config.yaml
n_layer: 15
d_model: 96
n_head: 3
n_kv_head: 3
head_dim: 32
d_mlp: 384
vocab_size: 1024
activation: "gelu"
norm: "layernorm"
norm_place: "pre"
norm_eps: 1e-05
positions: "learned"
qk_norm: false
attn_scale: 0.177
bias: "qkv"
tie_embeddings: true
parallel_block: false
extras: ["capped logits"]
init: "uniform"
init_std_qkv: 0.044
init_std_o: 0.0
init_std_up: 0.044
init_std_down: 0.0
optimizer: "adam_variant"
lr: 0.0017
beta1: 0.9
beta2: 0.99
weight_decay: 0.11
lr_head: 0.0175
warmup_steps: 224
schedule: "wsd"
decay_fraction: 1.0
decay_shape: "linear"
final_lr_fraction: 0.1
batch_tokens: 8192
seq_len: 512
doc_mask: false
train_tokens: 85080000
steps: 10386
dataset: "wikipedia_en"
Each number is 500 + 50 x the weight over its row's rms, rounded and kept within 0 to 999. Layers, rows and columns count from 0. Numbers have three digits each. The size before them is the row's rms in percent of the matrix's.

# q: layer 8 attention query, 96x96, rms 0.106, rows 94-95, columns 0-95
# k: layer 8 attention key, 96x96, rms 0.0872, rows 94-95, columns 0-95
# v: layer 8 attention value, 96x96, rms 0.111, rows 64-95, columns 0-95
# o: layer 8 attention output (transposed), 96x96, rms 0.105, rows 64-95, columns 0-95
# up: layer 8 MLP up, 384x96, rms 0.0994, rows 0-34, columns 0-95
# down: layer 8 MLP down (transposed), 384x96, rms 0.077, rows 0-34, columns 0-95
q94 106:561502584502512427597461532546563524489493516532478486523639507410489598456552494506470423587517522496465470499460527536455487491374380528584451516549541505527418527553457560482453550432482388587526504486509455492484460459508474542502482520471495539488535485558575435510451582488424477442
k94 104:534502522523487480539480493539341498517339437483459507482485462457457516576518481493475496511516468506531523469449545483503482383486518514425498492436480617511537570498541537505480605543505506533450559432454501531438477429472502497518535491487565511484546738488481495501499467477500501500
q95 082:545468546473447437526525465479456479518482467463445599446483527544504572510399500594450508546401475542466636484645477526435509471511484439481499485567447463436509518420574466552567554484523515516525481520564536478530541448522497509466570468491495610587464489454487573443519428525552476413
k95 095:471468506492541510468456436467682508515620549547603466530523521528542468487475438474529523468492502485460396537519459459511492634470491494567491506486527425467547426540481554524456414484476538518556429505479494518531480586548536477476448527512470458495515321547515507527564551516431518527
v64 081:472555560486443509487464473491539359445481565561512451473522465466448466594647540448529527573545485546562550521409555532477436494511599516507482447546521547404508491465454472515571467454541508498619477483522534508421499453460531467475499425547428414574490505469485422417513448502482499499
o64 080:497592439525533441550582547483489637533527494382485539408499487541513544499502431495482454380510449507578471500564461562476669441523419461514503533468549457493482559507441499549410541528436512527509576495421509482572497508473423551487473523542561534518476492466480489534474415502473504527
v65 088:516521494532448600460489523464470514358478549462530488447591509542512559438540561572523377409400470511526484463530525503526559514448456422552512545501498537491557480548493507460543470492423558478481459508544479390551449484472376571583553534476573459517474490506513532479481478550610523559
o65 083:479522597449479473480554522461571438617519459462476415526481547486496524523527453495433520526523419532499510485608495533462438529473547608442508495546495452468430555419457484456518574527528422444490434408520562499455554494515445510417505507533408565478511580483582497393468524456579563449
v66 088:503488493434481484549613496492492403494499546393481455502438495478544502505539548463504532484561538499543548527390594512501519521420488471493554539534492427469543546373490600463600501445533552554511497496480619547519554550437412432519463500509444545586549498382476474440518497501450485454
o66 088:486472492544530432583506531531503594460509503536502503426480498444440542520587422482542359570457512562533424496496431522516603472460480478594386505473504513516440497477407478460465580478526504556577539505470464392542467480478489544593479574532522469544557474543465579573464463556455472503
v67 075:504513544505537442489529495467508409553493496488518482498467510526484548518555509520489477524579532569452459510531559472471331543552454471535454493448448472429564402466489562501570478427494491559449506361483468594530559558539456509517534459530476652492525531485518548565523466439376539536
o67 078:475520496554469501524540522539467502427485439590509462421443483445439484528427444526556415474484581460462488530487450479546526490492520425526550508414605522530458566555510492549525566615486612462545557579505472493456428439464458487546592567483515408495506512532448572546485397550411500493
v68 096:488493433475518462444554487393456447486520510488494490503510458498468506563528528604630498538469485478496553495438466465482514503563534527492497614516523494480489517366475487482535455535530453496578449485483552446428475574457481531531491399532471522619478490412495555352498588400567475490
o68 095:471500580445539436536443569490556457471493497479542495462442520473531620482558534497453444460480433524561505489546479583513608450427505494551540515506519521483439536415371464514510535411507456480445568415465430563632528491456421555559461521562570491552454511483525530412521447512523482523
v69 073:520545506479601529450502532542527426526467552563513424486484500519440463444617432550523546443520511414412453519463536479452491466485568445559453555462465512447558437560511577521516430538548463539541518419455466505537537430549554445467522532553578634544617501447522523463520485414463507526
o69 074:515546510505538507474550546506502504482557474465511548493435484428463466507423432520545414459570507494555521571558530459555507459477570469470549503486564488542514495484386490530537517455525592498551603621483549521372382508518420459474549489492389480517393537540480541454513397468437529506
v70 091:530453547463483533488547481336512450511480535399479383520552563526509487519490500489509505540509464471498538480515540484561519473439553556504463488434531493533457434497581504510513467615497556484553486369494560485524558602496504649398521536522398393505476506526475509443501518484459532526
o70 090:386490391475537454496473559596479489458462516641530473437542445531451563566602514465502478468562432486514456557527441545464470483480507500501523588515521453556458565562472501529378529443503502430562521476519392476486451441495476572540490472561516552615533511477473463510519492489433503567
v71 097:491471526515492483545539481434463426537498500367478483452488437506554485598355522560497458487469516568511532461558531540474465462566485523514567468482467470480481447516514471501591541427549560570544540454487591513517564594454452543467511468554417420548420485404475523436508484630471495477
o71 092:393504496527436412494505508463528616507504515617513426422541513490462611473560439517470425527515522494518457442408457504475537531435493493516493531450542560413472537488510478509450587585457526491532435451525379475573490431410561567540545486537555557545500469512540497516521455491522459594
v72 067:467513445564509507466484494574547486511482526527521466490539500401526415484442507422501559462486476481520507502474413410513639485423567513504470490454552541597396539598538434546486437580562531460454512521526494450420414436484492515449531487505554393422583524516503457568516544584525505484
o72 068:553479497461512548473479404503471581547509512462503576530644515545518455516503506422474611427527459499518546495523531558520416492541415530441434517575432417530600400537566521484463433398518466512501474560522525489461497560529498479483448485521493540509473482500558440428470567376528517569
v73 093:475480483567561437455474494623534514505473472472546429488488383475457567496482501457454513459516440430624528510430469473418520515562469471505482554396516502505587509515573567554522493473541554546510508547520373502552488486527517469518504382462533642467593503496485512559484508466555491560
o73 091:559569511509547522540445509452512449450495472517447494489592463456466442461484404557528582442557565544426530452514517531526557450446524508442469476595496493481598415438501469515552504483562488571445508576566551485430507567510462367508502493527430380450479501493534609440453542550498550502
v74 099:530532448419450557466551490430475555499528467304519494534463604553477511423581533511557493464450461539418509518486543494582548543463523524517502522576537487506526574428483535442456465530431445448573429516506566505494478599476468470497472512559486432615539517430511504434482538472561492518
o74 098:490458531478524478554518543478558426484534501527535498528494436458480557533643523425497422608434376505570485548477435561554460444543545509575491496510446507514431535518446522462521537389554368415505540385514486513568529511493454582494460546500507529536488529506472486509501492558518415436
v75 082:482513484534402585472593516447485469351430579477453517440500544497495494462570461541529506378451493523479446480537569499506529473359547455516529533508544476478487477563468544455558452460491467484442521524495594506509488490465458532547500670525493461510572487406532499460505439552541450494
o75 079:462485591469470445477574486487548476613562488411555498504455565501494489551528460451466420522502416496555470548571457528477488555513533541481425541457487449451472535425403482428483576552506509427591430486481511421463516480551456576464536483539349580542435535548527511490491439473582509488
v76 077:506443464467406509581507474528483469490508514549486573614492515502587528486484520481526439446480516600527529485493524571570589492507491615439545525552469495539443571482466423496437498578480523434565491544572503421463462447437480528473494531467487429546376459469452478381459561552595487486
o76 078:556449542456532456507455473487481544550437552427507514538534530483553578480546517437459619560480446545520468474438487512466469522494528505516444533553461524418504477514485504451435476424507402549471460354470538553591576526540554534456397477527605612519582506460557430504513550462537460464
v77 098:463490496497414517558458532519494377518441549467480581467452418557463513525491538478609499437564526604536511519463537659432544484454505484538543475497517482452498514541520486474607513376521586502557449485550551492525469518472491517506521554522431518548465472438470457412474431500597430513
o77 093:521566519540474378562520563424541540559527537461496482445423501518525520469530424456466521499504483531512484449528431478495615511532532511509453494518483531382536507454341432453452570557487476484565419395455533490575532477524501465462539455524471545525560495524566580482543437499605433532
v78 113:555506447511504505466631523478488529512516406402495547511491632501518499413476525624601396405500518527402471479613479407494496506569393547533470498506477527474473479440467480478479501536457452467434494431551532592528537521519470587550481532467538494528520505474511470476493572520542492512
o78 108:468388655508444495503475465537569421495475468543532462544486452375509575521483621449497499553462428465524501562409461522511362527496547477565512475498545551460461510580499586495590518522560451419478468470506457492496482458511458562486553500507522488523449547565539484426472472537515452478
v79 104:576463457552437400601514509659492515591483432546525498507413590423491491490512494511550471481547527493470468561552458512449476491520436541485607411508441493438443538442498448522482460509544495530483547490489533586533541481530551485512433428455497545532548488437506423495495486625468418450
o79 110:537465551522474581528437422521524658443468491438548499521514423381500509472442568485510528547450568487573472453383491495542445491518473409541427446494510540491577482548536558486534482509479517635498457514475432457490533505533545457513577480484522475490466481575499444539515395588519452526
v80 086:474564505540670516362491511565501491480484516474509491398587470465441473488551482500534499421497474518445438490450433418489499478453521468523457521442556499510506456605528504490528472442473455517496482518458411526500446407529515481521560493490602526447600499520560509600535499412510531603
o80 083:548511533486464551478575474471543485559582461474456497505520516511517406493421431503483489391564457463482587553565574512580479511523477526432560513489494442523533460466519485517560492508552510403458532602523564482392439585475424440458519542490385456482420532502553572395480463421511522495
v81 087:557500559500538453523483465531539471555530431621458427513453549438472504506504438421428532557613586490496510543495538457512421520584549517515482389485485485492510481449477494573452456523500461523535501458462478526530540459573563445410459421459503616450555516522456537570500490412369523486
o81 087:504529445501535569498470501565419581408474515514508513486491417464470407515441538524586511477501587469474498522470498491518519473495486414553522501457580505578530470601590521521492435497486598580483616587493488502446413492513524484542525510445576423500526471451426507577477465558357512503
v82 090:508504533505473552513415502477500456462479565494428521506534420526500627404415533482447444456473536561591493501467581614456511468442460472517503582434511501609507538549540564529525542508485539509553502527473441350521541538469433504493492628458545484524506464458488546413476474480583517508
o82 089:496530503394515410456500516455528407556519548516465449569477539519500482489571338520440581543576499542405454455584491453442510532457582572476454518542522523443474501441453445478444526444502503523515449400508600503489520505551539497467458432502430519528585531460543575499532573463559519516
v83 101:563486424515437435455541492405519495515500478464495437567477601456449558409543488438470565480533490407583557594521533493544508537444542572510480503476500499525539485406527604518531440606512449474508512435534498532543614611538476553475451480495492517528592511495459475425484516430418510477
o83 095:448532483464558495532436508608472423368398518553558519511520407461412529561609512471561480520451495503481446560514451555477468439489491486553398540518518504573500532595493511502488501383538538544507598518517492460437472467533510532549471505497476442574525508532422503582488490590422495530
v84 071:560517474565474432486482488528500452536515466588480524581504553365475530451466567444489412435505561560576501518435413397466500539508518621514556479460534563565442515463449453559440478612517498483519439499543409510477462495519556535462509374396514487474504491499496526552478569506509499526
o84 070:580500558440515593561390404526482520481432500446498512530605443450517463518504499448502653471489492481488529475457484583504459502501429460502419503532542485509562445631596514506485407394518476534390559508480532512493527534506524532533469489474604463515572510427544486482488497488491450512
v85 076:476483531466474527509451536549492625511530418477513506537465494606497557383428444488488539482457482396508549488512434540461620540530419534488590551565469513629507548451461469509427575489509475461485476625493471456538508545518559475506472537487573498490484498543477553566470560436571486435
o85 081:520507518487522527535429531481509360493491550523452544596522474522525455507563603496548530628507500527453518461452559428466442477505552537500468428558438530475550463455510501487586414416553414565428458423524510535499555503524563454460437468472491486449570491484479550497511650490551454451
v86 097:553470459527464538499512516466502565419512532566478504400617497477479580443552547573484369575436498361526557569463476561535531490489480509475495504494472472446556514540546418522502427553447570486487517504476551345533442438478446589544456517459521496504441501553523548481499470496566524483
o86 089:478540516431520485467477500530558521549494506427521390557436512476506516489534537540397526434529454530534520482657546520436481506413518595482571490555527431542434520388436504484456511502511488542509377437469498486427553469520428491473492512507485519483503591467536384446507569511536607480
v87 081:480554461432492621462415532496517438497484545443598440507549534505469461503646532463542448501505398511452484493494513476576518483381612436519459467497536555495477463507501517532476461545426568444590443465532445418474488518482529527475474507547497382515602528580518476475519522470504513567
o87 080:498525411453571505473611540471511501523553440477469516511532463539509499550539464447496564461512374527536503566621456536523423421592449488462588543604475455560519557560459513519453507420475427409569601477484517494466523531521445508425446558518441577505493517528489470430477484446494454477
v88 101:456492477502524448513481497535505515546508499452528537606424455598524440553479495475586590464488441514570510477410544535518616551435499481487575609542507521487479590468445550448554565467544525466493431540598470462418452542441447451530526509554508476549442488434476475393493540498562411464
o88 105:539493510554502425580464578449506455521477492470478620421510586527532561468536487460492507591442477571492496450454475482518566465540527544487399519518364525472525466453427479453550520431497376507485567435501557556659568514480554473495440487522497539512548467550525554496499502467552446474
v89 070:442502524441570509466474515464493497531506463469522385426502459524484459473576517529428536497469457408523523511481477486451431518489479437480477537546458445366574504534527566509531509413520456599558564467446514622552580489490515453498541456512560618542565511522518571529522452502376584513
o89 076:498569471604532489493577498492510536445537467567470486476463437421448494470479440589557318470539566467506489517528550468526548496454487489488587460430522485544458532444508508550545536521507603480512544606549490440395460505440522475552543567461410458471442497509415541519506468530451576492
v90 080:540486506446486550522524514438484527506531396475436475481477528522477511462497495628541437494481534473452548518573505483478433474673435494514491488544458466381575504456583508528411431482523480544597565438445581538564511468501496483515453453537459615607474494430485575472504488506498475491
o90 082:449502562521532464487494547497552531487512516553569418513412380379472563452522546577505406546516515470599476476440484508522518497405637436568606433446594501463444538504459523505522528540506545524488452472493441512497490485479453519517556508489529501515378534478484457460502456607464535476
v91 092:531527505471454510464514493440491521481484538463463425565458545579456477457624401473523632512478443421457488484566526611547556529445590455549571452539470487490536459423484521481527515574533495434560468488534534500542574579500507545502471577604487447528503516542475535408492462482410420477
o91 091:438578447486527485496529595569457437438461523560559561470464448523467515556607586448547434622433468535578463562499488446480496436537498527552448555460487515533495579517420482478518500430464501480539608468456457490500475450505546537457506480559403582539492470569413467598511477527469494470
v92 098:567506484476462542508412517463473571526545531455442502499521580475525568346502544436401499567470565448507552492492474578532579492474439461456484485471478443599526505445543491501521526553432540501503525529505537423606607575501486553471484561421513481498503492600500538521492450386436544457
o92 100:491521453433512518467445538574483443429463573585497421576471439529435464549623528496504500556491528523453438505577546454456380506487454567539509491541531513585455519523533484508457467416509521520498458463500529448390484495551552498536436504451474490490645504492470487594504641495462514469
v93 092:549493503424549483474584490384510504542522491457513510518524507483511510531517534468499464554518530597460556530509559358547400506556568601502401424558538511539477458416480545511446474565478422535586489495439450510456534545463533483423487422544406421515507508492503485518524554413412557526
o93 090:473456429464535553532526482544448504404498489574514529500526476515477527526532487523516449479483470466494501560449434573526524465483479417532586543458577527526437511651601505545446489461518544435468573508468454482533455484456414623560427553481632462546499501447429479530509464561420429538
v94 078:565525514571483485563502512556520549554524484585498485485535523336528455488423499478398474453438511552461472462561410437554486472508548574486478429513483523522365537547477475537523512591519532545483495502505530496473568477535483525401506461397540394433523509538462497457502514633468540488
o94 077:504478499452457561445464385513487616473480515463502522543630516463534491539442471478504579487511504466526490511466528527487383545494375482497477539491512529542531428578651580507429457421484512546445489522526487465420486533494601568527509456463537555489514484495554370513472519455458503547
v95 086:477501470475579573377468514454518532462478533556479405467557471461442475553585447555556529544496436424451447461508502485494446444488568489480467490478521528401505443550532592542418475564522434540547488460412487501407446416513627534508522454538511565496591494553518543457525487493433510577
o95 085:490532454509559533430559480513515465483562466466559515503459462507534470437422478563502441380541500484574527563566510508482552482491529492431637547456503463523487531474496491536529496452448613436509613597483461522479454530500459520503567510542416502519359508484453457410568393510487571487
up0 089:503512484461439491568503593559478465513487502507503394484532448409522418443592468491532497413534446499536525548510448514489536421524449518534571489493495513557504558497562569482530501402548528496449588495604447436582498600511524531556461475439465422554597493512513494424466429531581410542
down0 097:529494457403450492470446475528512528530487425588442564570355467515518517588423554554535468518543578525571459545503465524571453531528486562485548494493445547516467408483467516515485470608464469514498540494491629486498549462473457544462498430547494490523511527509474449412472511518430596369
up1 107:517505585584500466544602526538428449546547502540382475501472414427486455511520484462522460538525579483524470582529502513522558599481504483510563472447596450445452552461501469445544494592467510512509528348522568476413463542496453476425499489540455517428604488463513431574510493540461497521
down1 108:516528436535523515520513499386512549489495461451532537462498524520580572517475524494456472550591540486499532544517495500478462452474502585460463527589462519445429453515514456498654528445539536524482482554589428341480497546508532512451449511478621514482458475459430492457515535473375602460
up2 124:415513460694431485488534571598482513516522531516429430507510472450485482504543490412501556562501589485526485546512455528534455505533479477508426480382542594469493498500494423458505573483482453514533570493523466512505455510546562516426396430542483492540582514481527531417478443530513396488
down2 125:564497442529540506472529524442483432547514381560556630524538573534462464544471494443562526529507521474479517440520437570549599522506573555499486508473449584475439500494500548544607491500478521429436461536456452485517490464463492551529428461446416622561440502509487386513455472436425523470
up3 088:392527455479493526454467505589494458399425521514536475465559491497493548516496494501490480547452468513490485429417594480522418478470545539538507511507496486493583467487564473417487489548573602599556447386557396487483487472547509522510456405575434582472584543470577458491496584452469460524
down3 088:559550531598461504488499511458566522495455517467525463463513500512513485575539476495396448588520498464529414479469470471467495553456578525531421425645438516455505487440394577529540560515465482557532413471454484552503504403567512442431555559423501541543458479580522453513456538493403564503
up4 100:456515528474524602528388540440483477609511448479447473502575485532470480464523516535469575584594491475459505471533504461535537530577494509523577539487603424500448501435552434539484540558578578534562518418542560483481557474485456438402439516467471523435519548464533607475446513411531455464
down4 089:507415526524469465538551454531459523475516489511521473599504457526484485556500613433584406533608573550463511497405549503471542469542534491455536444394538376416545448416459507544524514498434501562559555512532506509491551484449454618483481438416432534534527527534437560515490518476496555496
up5 098:382557386525548408462540541541490563527487459489591577519446476502486573559395476396493508485578483452599538485515470431449556525528572461518574483478572481373529514494490493473478507537500558500504537478402524555540460433479428447529461529522444597507499539506500423503491441489468512477
down5 100:537439460491422544487579450404525488472536456502457483511508676576486478549576566531460559596455473529488544587489560487492493520435492579491526452523544514524493477482468434432380550544534496397512458460552394467485460526502542555536508516506464464504449516482532504418447492502477422410
up6 125:460592480503467440335550492520465531611488509535480521526615515426492503494554553474562534609472461518508492480492541418469460503525515489531545493454482485535542493535566565447476552423439414510561547530534481464376472470432551389432486470525472473496512547459547502579520547551506524428
down6 136:469503468393476457527460459404532555467485561521478577425505514369471507546516561484569560520524522538512486416576524578536482480483416512477517577524479486544537496506413528513443437514435479541502601484466482484438373523496531624419472486508526451425508531439542556569547531542509571488
up7 101:481589448554550533401576548550496532487493504577423544481492533536546527438395482521526442518517460513527469459510448379506448519465465513555509534390554515544516540481501577466562572514485564559603445488455423530487474361442537504507517407547409509471501472593487515485498544469479536545
down7 105:551436529497606395453481490520524568460496425494499542458500518494487491498535492533521373626537546530521480603422616534450506499455423508473483504523580523517512510547448508494464497504445465563576539476482452530432482485539497482523506529454530643525416513489438455553471434419413426515
up8 103:499502554588472493460560478442499497514503525511523499494502512506550557503451574509463470617603501524491465468422543434454507507506511569499508557550472540460429557459437534477470502448594452571601516446477546496536554439444478413562444481493425533504561528589601453534488491395512398387
down8 084:484540430515473483476431362418489517531542531502394560502536553461540458486524458539404530515513477433508483453520516405536527447496562524464473533448475531557563533543468438495593489551541525540455554550519487501452450489519505429391609545452489528575495523473598643498487545460424499523
up9 112:496598530472537522502556563521493439557522494559508423454471485394470465523502594526514572458436471542532497415454445558438541557484448545458474531483521594453422496450496508463450409421507463470426542542498611536516421470513575626510576494574507490393540512538533459504470526522462543472
down9 108:529540488423439511513409534479456536532599569456548511557543559516490532398513449540410543451397429436439508600532478431529556520365469486493518443478453453525453493523563516525513514532564599425531482438463485477544490483524489524528595555536555472512442529424528519442453514573499436460
up10 108:455532540519614463482577463449541479563443431522562507437534559429537546537548464465495449603511517485547513602441509535463428497428431580476500508394513513517490556512470515484514549474571473484523569488416511487559570530518511481320467486526411551452467499419470449524467499456516535465
down10 101:606562555506475523539492438504460460552499640480495495584449528506521444535495558430500544511453470445535523538471480492386565486530468492506599526406502522376430423466592474504504549373587510470540429520515507481496459525542501464511500457491532471519545464512486565510393443520552551567
up11 098:474530583427520457553461506377518451552529521484481520444581435501575429596543642434484534586517470523529505472448518503487394502530588538426451456498415481448499483480503530506628504499502414548533511488439521464428505535483461466434486485516451478487493526571558493480498500459464576406
down11 085:445553538436546543453505508539535525470479458463520496465475491616569470623612434435510476510465530515588469466496453565531398472527406495519394481493554449503530412494412511598510504502526489447465494528514517519508496461494506558616536459565529605573549479463534468436433536454511479554
up12 099:453577431432485527402513563564537543501489464539512424515499532468447483431522523503467542498571538516605487436519528440468469544552465496538419515467495443432512457496607445467485499539441503585536423443522460604533457527451535565467447434511599598527584504427547466478417524470564513558
down12 098:558491491497415499491520501528514417534485483529492466500527412502640542658392467520507475526531531443514482488448545606511499483471479473519494503522581489495482484487556505481565454441360421447503555518529540434448539507462595515522576578573483479467404486461530548436439456527473447511
up13 112:474528501416487606573486574493478566570487463429498416582445503531596493463573543531561560478426486520445536493492501570530534472530437556482613437494509438435445566443522484472502450537461557499531513436536626521563526492468433528417423490518608535467409505499538519489438485488473504498
down13 111:530403523549473579519453485559542459461530537495505568441504547550500469470468563548400413543495502492542507482475527483633437490498517554555452618539558436481420436454465535510515538474496486507463450533399397526464434525479565461548557502428434553417459516445506580476515612503491472493
up14 114:468496494603503444501654548432473527521523496474578501426465516449512549482491483543533496546569448438535435573543490495470521500494436527548538571450476647478478572476441467385467486448526552500434572481519410416545415521476438540498485548508467481506491568491534443536501488459502608444
down14 124:546477488430489599510444390493486485356468564457509453531561596517518541495485507610474422512502558467497467423491496474466567489407554551574481536531515513522519433564439536558445530538483501455564530556443452624470476451491535434515524482559518402526535461491555544470463565532504438461
up15 077:520506531432460551520588644518500579600525551594424525441491465470524423529447529521443468514487502566482518535501451492425460435435461497456546478579526503511494565405467472511474509574481502499494577527443553441431491470390580554498461488494488492487474543467541424435499387489516564421
down15 083:455490554513499399577484581483523457544502402571508465468490352469533485511575475527527489559473475546602499401515420429471448497557500551523453483476480485501463582511508522548554579397507501441446482561495523493419434442556547523495475461471528469491478510540450542597601460569554451529
up16 099:476488474591548444470553500464497532452512460401538486429508464563542517519403495569447440583505539456501434454509532376512513513466606560487549509476536483525503402539545495429613472573531478579564510518508509472455488433490422483526507541495434549407466597485526496587462503423506536424
down16 101:464563534443513482455496473461472565469460500465510436507415550402555441547540485536424567381484482492513483487442520499591492528469509540527526491454512516430528570482464458599347544482538618489457560562471512547533463527519451524411449497491464460551585516553557492531467581555442455574
up17 108:419491525561494469492645546553476423554504475614568494444428461465446551457469505507502458490494563456455482515523523469466534569522449455404467528416502528570593552566511547384513517489465577522453533431551494386435477462504562559530509518605500501515533516525514512563481436478433523474
down17 118:453538490572425452471415349540495525459446536435536538529522514499517530509531448588513488514534534570552491466465454464522394499374501542527495534493449566550438475564626486547473532544453378500538519554387439500543497490532519449558551543480534509524470483488540561436484540525434482447
up18 114:467518536465537494528496542514460519534519475436522528461445449429480458463452623557501405387529500526432477546428462489507485511467521532578633578421517577459433450466525510512543517494625545516493629466507474477607455489464509574475465469494603575510546507492533501467466485515494494410
down18 116:463466511375524529497547471450524489491566530642486446535540495561519528535564503508553482587626506510485439506498569518584401536500507488424446469569460510515522544509442473517419453452401441405537439466595546490424527522434525487526501525517455434492467530419556478410515483453511504468
up19 100:478565497555458542531475525435504480523475575519450495484585573473513425484578527563435515556535433552479518408501513430605561516476551598569450478408457463437571417482504506496552434546539473490360512482505447504542489437481547431447510458592496525509494500540563470541487449490481600569
down19 096:542475477495517498525424550596527586498493520544491521501426582495535501530572559467615465569441504460564483441494402384466536517456514396493551521478515473544425499518509443491535459428376502523538545579570515473495547483442430453595447567465533539441515479505476432515488511460572438440
up20 087:418520624522434492494619515503488532519518483410503556470530546446567623457492491510491437564495408577535481477470533446496507497537578470512543480468461535462494571498471541450553502529438463481525471409414482595554461460416496439524475475627530533496407528577532514520480520534478407507
down20 089:481478468546521502495529466443499545499518414474483606475571491480483475450409552477485384436498512442517508462460527476487431485445570591485578514375444532599556452461542496582519546589457533569461530502512524533579568476488504486561627520450453476484464544547463511513490488421493559393
up21 094:534541423603522449498468603448460477503488497503504504586517474451522524535582553442487473579532401506491536457412552506564499465481463602517575488452465513508441558493455587467516548510538459599573598410463565461453467487500505403469468433476518521437429542476558496532444566436457490445
down21 085:513455510442518468559497477497543513542469467514482542471482445517450540392500496531538501355524524485499495543433553506523576450514484474506545522439488447492498623569471599484430559501512468602435492542396512477342495531543436499475440565489507463442548589435495520520620532475474529467
up22 114:522522483515549522487468582576483558493472517499496511542484498496464551473517584525526469503534595510541378442490459514524541543536486544557512482466593509501442515556408452421389524497506546546507458418577524386473475384469498516581559475478547531374481529528488402594494445458426508470
down22 120:489451544539507447580554493476493542508510499548499512462411562535560533497553385469439585430569549500489469467492426590477606462442419488541490464528444476465494480464526539524526543449481427427459511527550529586518588521447452574572412520564550435402565496535534584459472451510439476510
up23 090:493541432620610466467597541505522459600554476442482472529434443451561495556469424589459500458550487481498490582494481524459513499491411549437549437494503495510406467589467512485539468512527549498432548538484649496464435499440498572509536561508512472457557478428526549506443493512493453408
down23 064:472515463530623529512519594536506476476527460488511501509470566493531530474488446415579538549375474565462511436475524515493509466540571448484444583427552388518533538478442484488545518459561495558539533404496500405578487520525462457515603571555525384463522487477449481529436443506500435587
up24 093:504494434495558489465401498507461572594525456482462424537577513543547458456528448471530592467615482548518483450439459408551555513537476478436424443598477513426459481490582502460428468423419518548508560489589569515515527516488585500533464442530519488490575536430551419472459536471482456556
down24 089:555480582462513478546539493437504436441524476557476439438460448460547609519526512586587447608473591497484460528515518495469525466449523462530463505492552424509548486467517525394521415527482521494546543427442447528436612477514444547538488531548452627490485554444437431453511465524452596473
up25 100:509494495536551489530495506586467551508466516557505492469509505511546457492645545537487591570469538556430481462402577430544483503441455472438443602472518537544483452438420506500546523522463517580592512452516411515489490472462573395486504479508474446398512518568558430568510603451451524452
down25 108:480432477549500548441507380476523571482516509527478419503533463532585580444467548487507420603431465428519465568591576479528494451481434614512437502462497451407472566526547552504425510516446545500485531497461506458494541532506406541512551540466539559594555500458490505447503579450419567471
up26 081:518609405530545448477506541547394514507511529590499582466483470519496441486482571483423502503562552517563597517472496453567527471459514474544524441414545522504617555530578529438487526521496498534602556496500464517573483521449551557459475571498538472518489547477464427606424527521399414485
down26 078:492498540537498508479514531507509522505533390406438437528444462470568558388513439541449575477513534532548474518558580460513470451590582535389550459517513526495470548445524518503569573558520456471394559447551525482540546480466372512523530515509499412396447558531485534403470507509534503447
up27 095:418525506457471564495442449486436421482466457508495468485613493525592490505511676573470509509612450402495633481515531453495550481500434562485542484494485457595484521529585552493474442545519500474512523490500508550491497533545467462472515478525496373376501496491476553510454500439554476524
down27 096:595498536495457493392572513502446523440574520432505494514428487485470560529495545433483503497384501475424527577501425534484520492416508510528374459421537555398468511500479417573540551481494572553505560506473496472460483470473533573574586574449562541456545497550493545438453430493543540558
up28 081:451673554581478549529593526499428578586475478408507541546431560454506521546549483493436468507586419577536533445532485485526527463460542521473546464432529495460502518458483483478527487497550472516512548410408556427558497548459427565474450568504485485461429559486568519540467453518495480421
down28 078:447531613487374553584497509513480510529458477411495437463413548458511533475582494478479541477533488563423515520491650504434497427506553529392489490524541530455546528464529482448513514483558515546440472444484509613471513482569473467458480601576435512469400527495478512569578479481481483453
up29 106:471513535545491501472466490448491510557507473524438551581573541518570498466476519532524575481462443513514481426553536472550469431511455627405530472502510452500556444547556542430551551455586571524351558358543474560492542510519573424484480414487506514529426477492545416483462488473483520438
down29 101:490415522553512451473543527605451598490505547480509433616423513582481455502573528396520574459464457502441470438555518475380556498424561499504479378540532512474535428526491438467449507487529447447466461451507516559568499446520506487496539494512618580526541525510483545538499534505551475415
up30 079:471481514467525547557477561417497495545563541535507525516581529544483432352535490554503502448532494451477539527480449453460522563605461562481492511507400545414560506412474554469557526465563485506462542468491543430565500484581542425411516387462516484494589581525526567474466584481563475462
down30 089:494553427518468502346503529527431562519470503477482485475433478531519582540486516535483596497502468572431473442499556573514526503432533397488508481513536449510367470565594461511504542502519496456453420447510505530536588515427545614529443576546503589453419521462497547524442504515535529556
up31 114:505537628513474495528527465451508469529536525561469444405580447466562478588513507477458512565549536560549543487454536463500446502550445521540381491468474631470530473543523494403484482445497514504437548426495459536458525557464635481547498470537414585465418498426513525428463512453493515427
down31 124:394623480575542523463469505530482451413486469448511527501531457577444439467490546510520441505487468497441509599477495484370643506488526539519579521409564446470519523527551529482474514500524528546547483436433532486518494525560549480458526480489500444616600466460470526447519389486508541569
up32 112:440516537628525441528590562586528460524458468511492460509430437395533599516492543548521462423488487555507490514529528401396432402620529537532511556447506530488496551494467548461580446526495440491501531502549410530504434498546496485476511398580440475452497487578559526512462463493509479492
down32 108:473455489450466590558391512482480405483513503502512486513576509517505422508541552423565447563485515581505546539443466477502471498453461466501518474571552421480427527499437485581521527449456525508671445518493554432539520548464404547516544540430479465497445486567522628515489595463460518471
up33 091:513557517477551511501540474463460585550529449536425465547544388487483461537471475495456630584502410485558553523532548524492493473581429605475402437500454380509491385497479488550590496562473502505574594499532501520487556536457481498514500531550546556507436511522508424485488463405464525461
down33 088:415513512534505482594469434440524350459487526407522483469472483548533505543491521467537485386419397490521524573502476512478493483584503486512463506593511547581520480496506510443378527569600409524562408540466590440519433516525528499453515503492548554524557494497488512426481491486528571449
up34 095:425489490527490492512487537486503466506486501549473490563587468544474524516550535471567548544541501525517455566456441451431488520509431564433452531541486562501433523533472478452493488420484469558504580483515498490373399453554631417537417507634484616511472502550516459605497429516439434508
down34 071:529505571553392533505558505594526463460494494458490580617435505507489542427471428501470487411580523507547453426500553453494411580501611501468586523577413409555522516459532464511499468493548468480467467529561517557487538526457466503451455449491477451446556477469557590534470470432589460485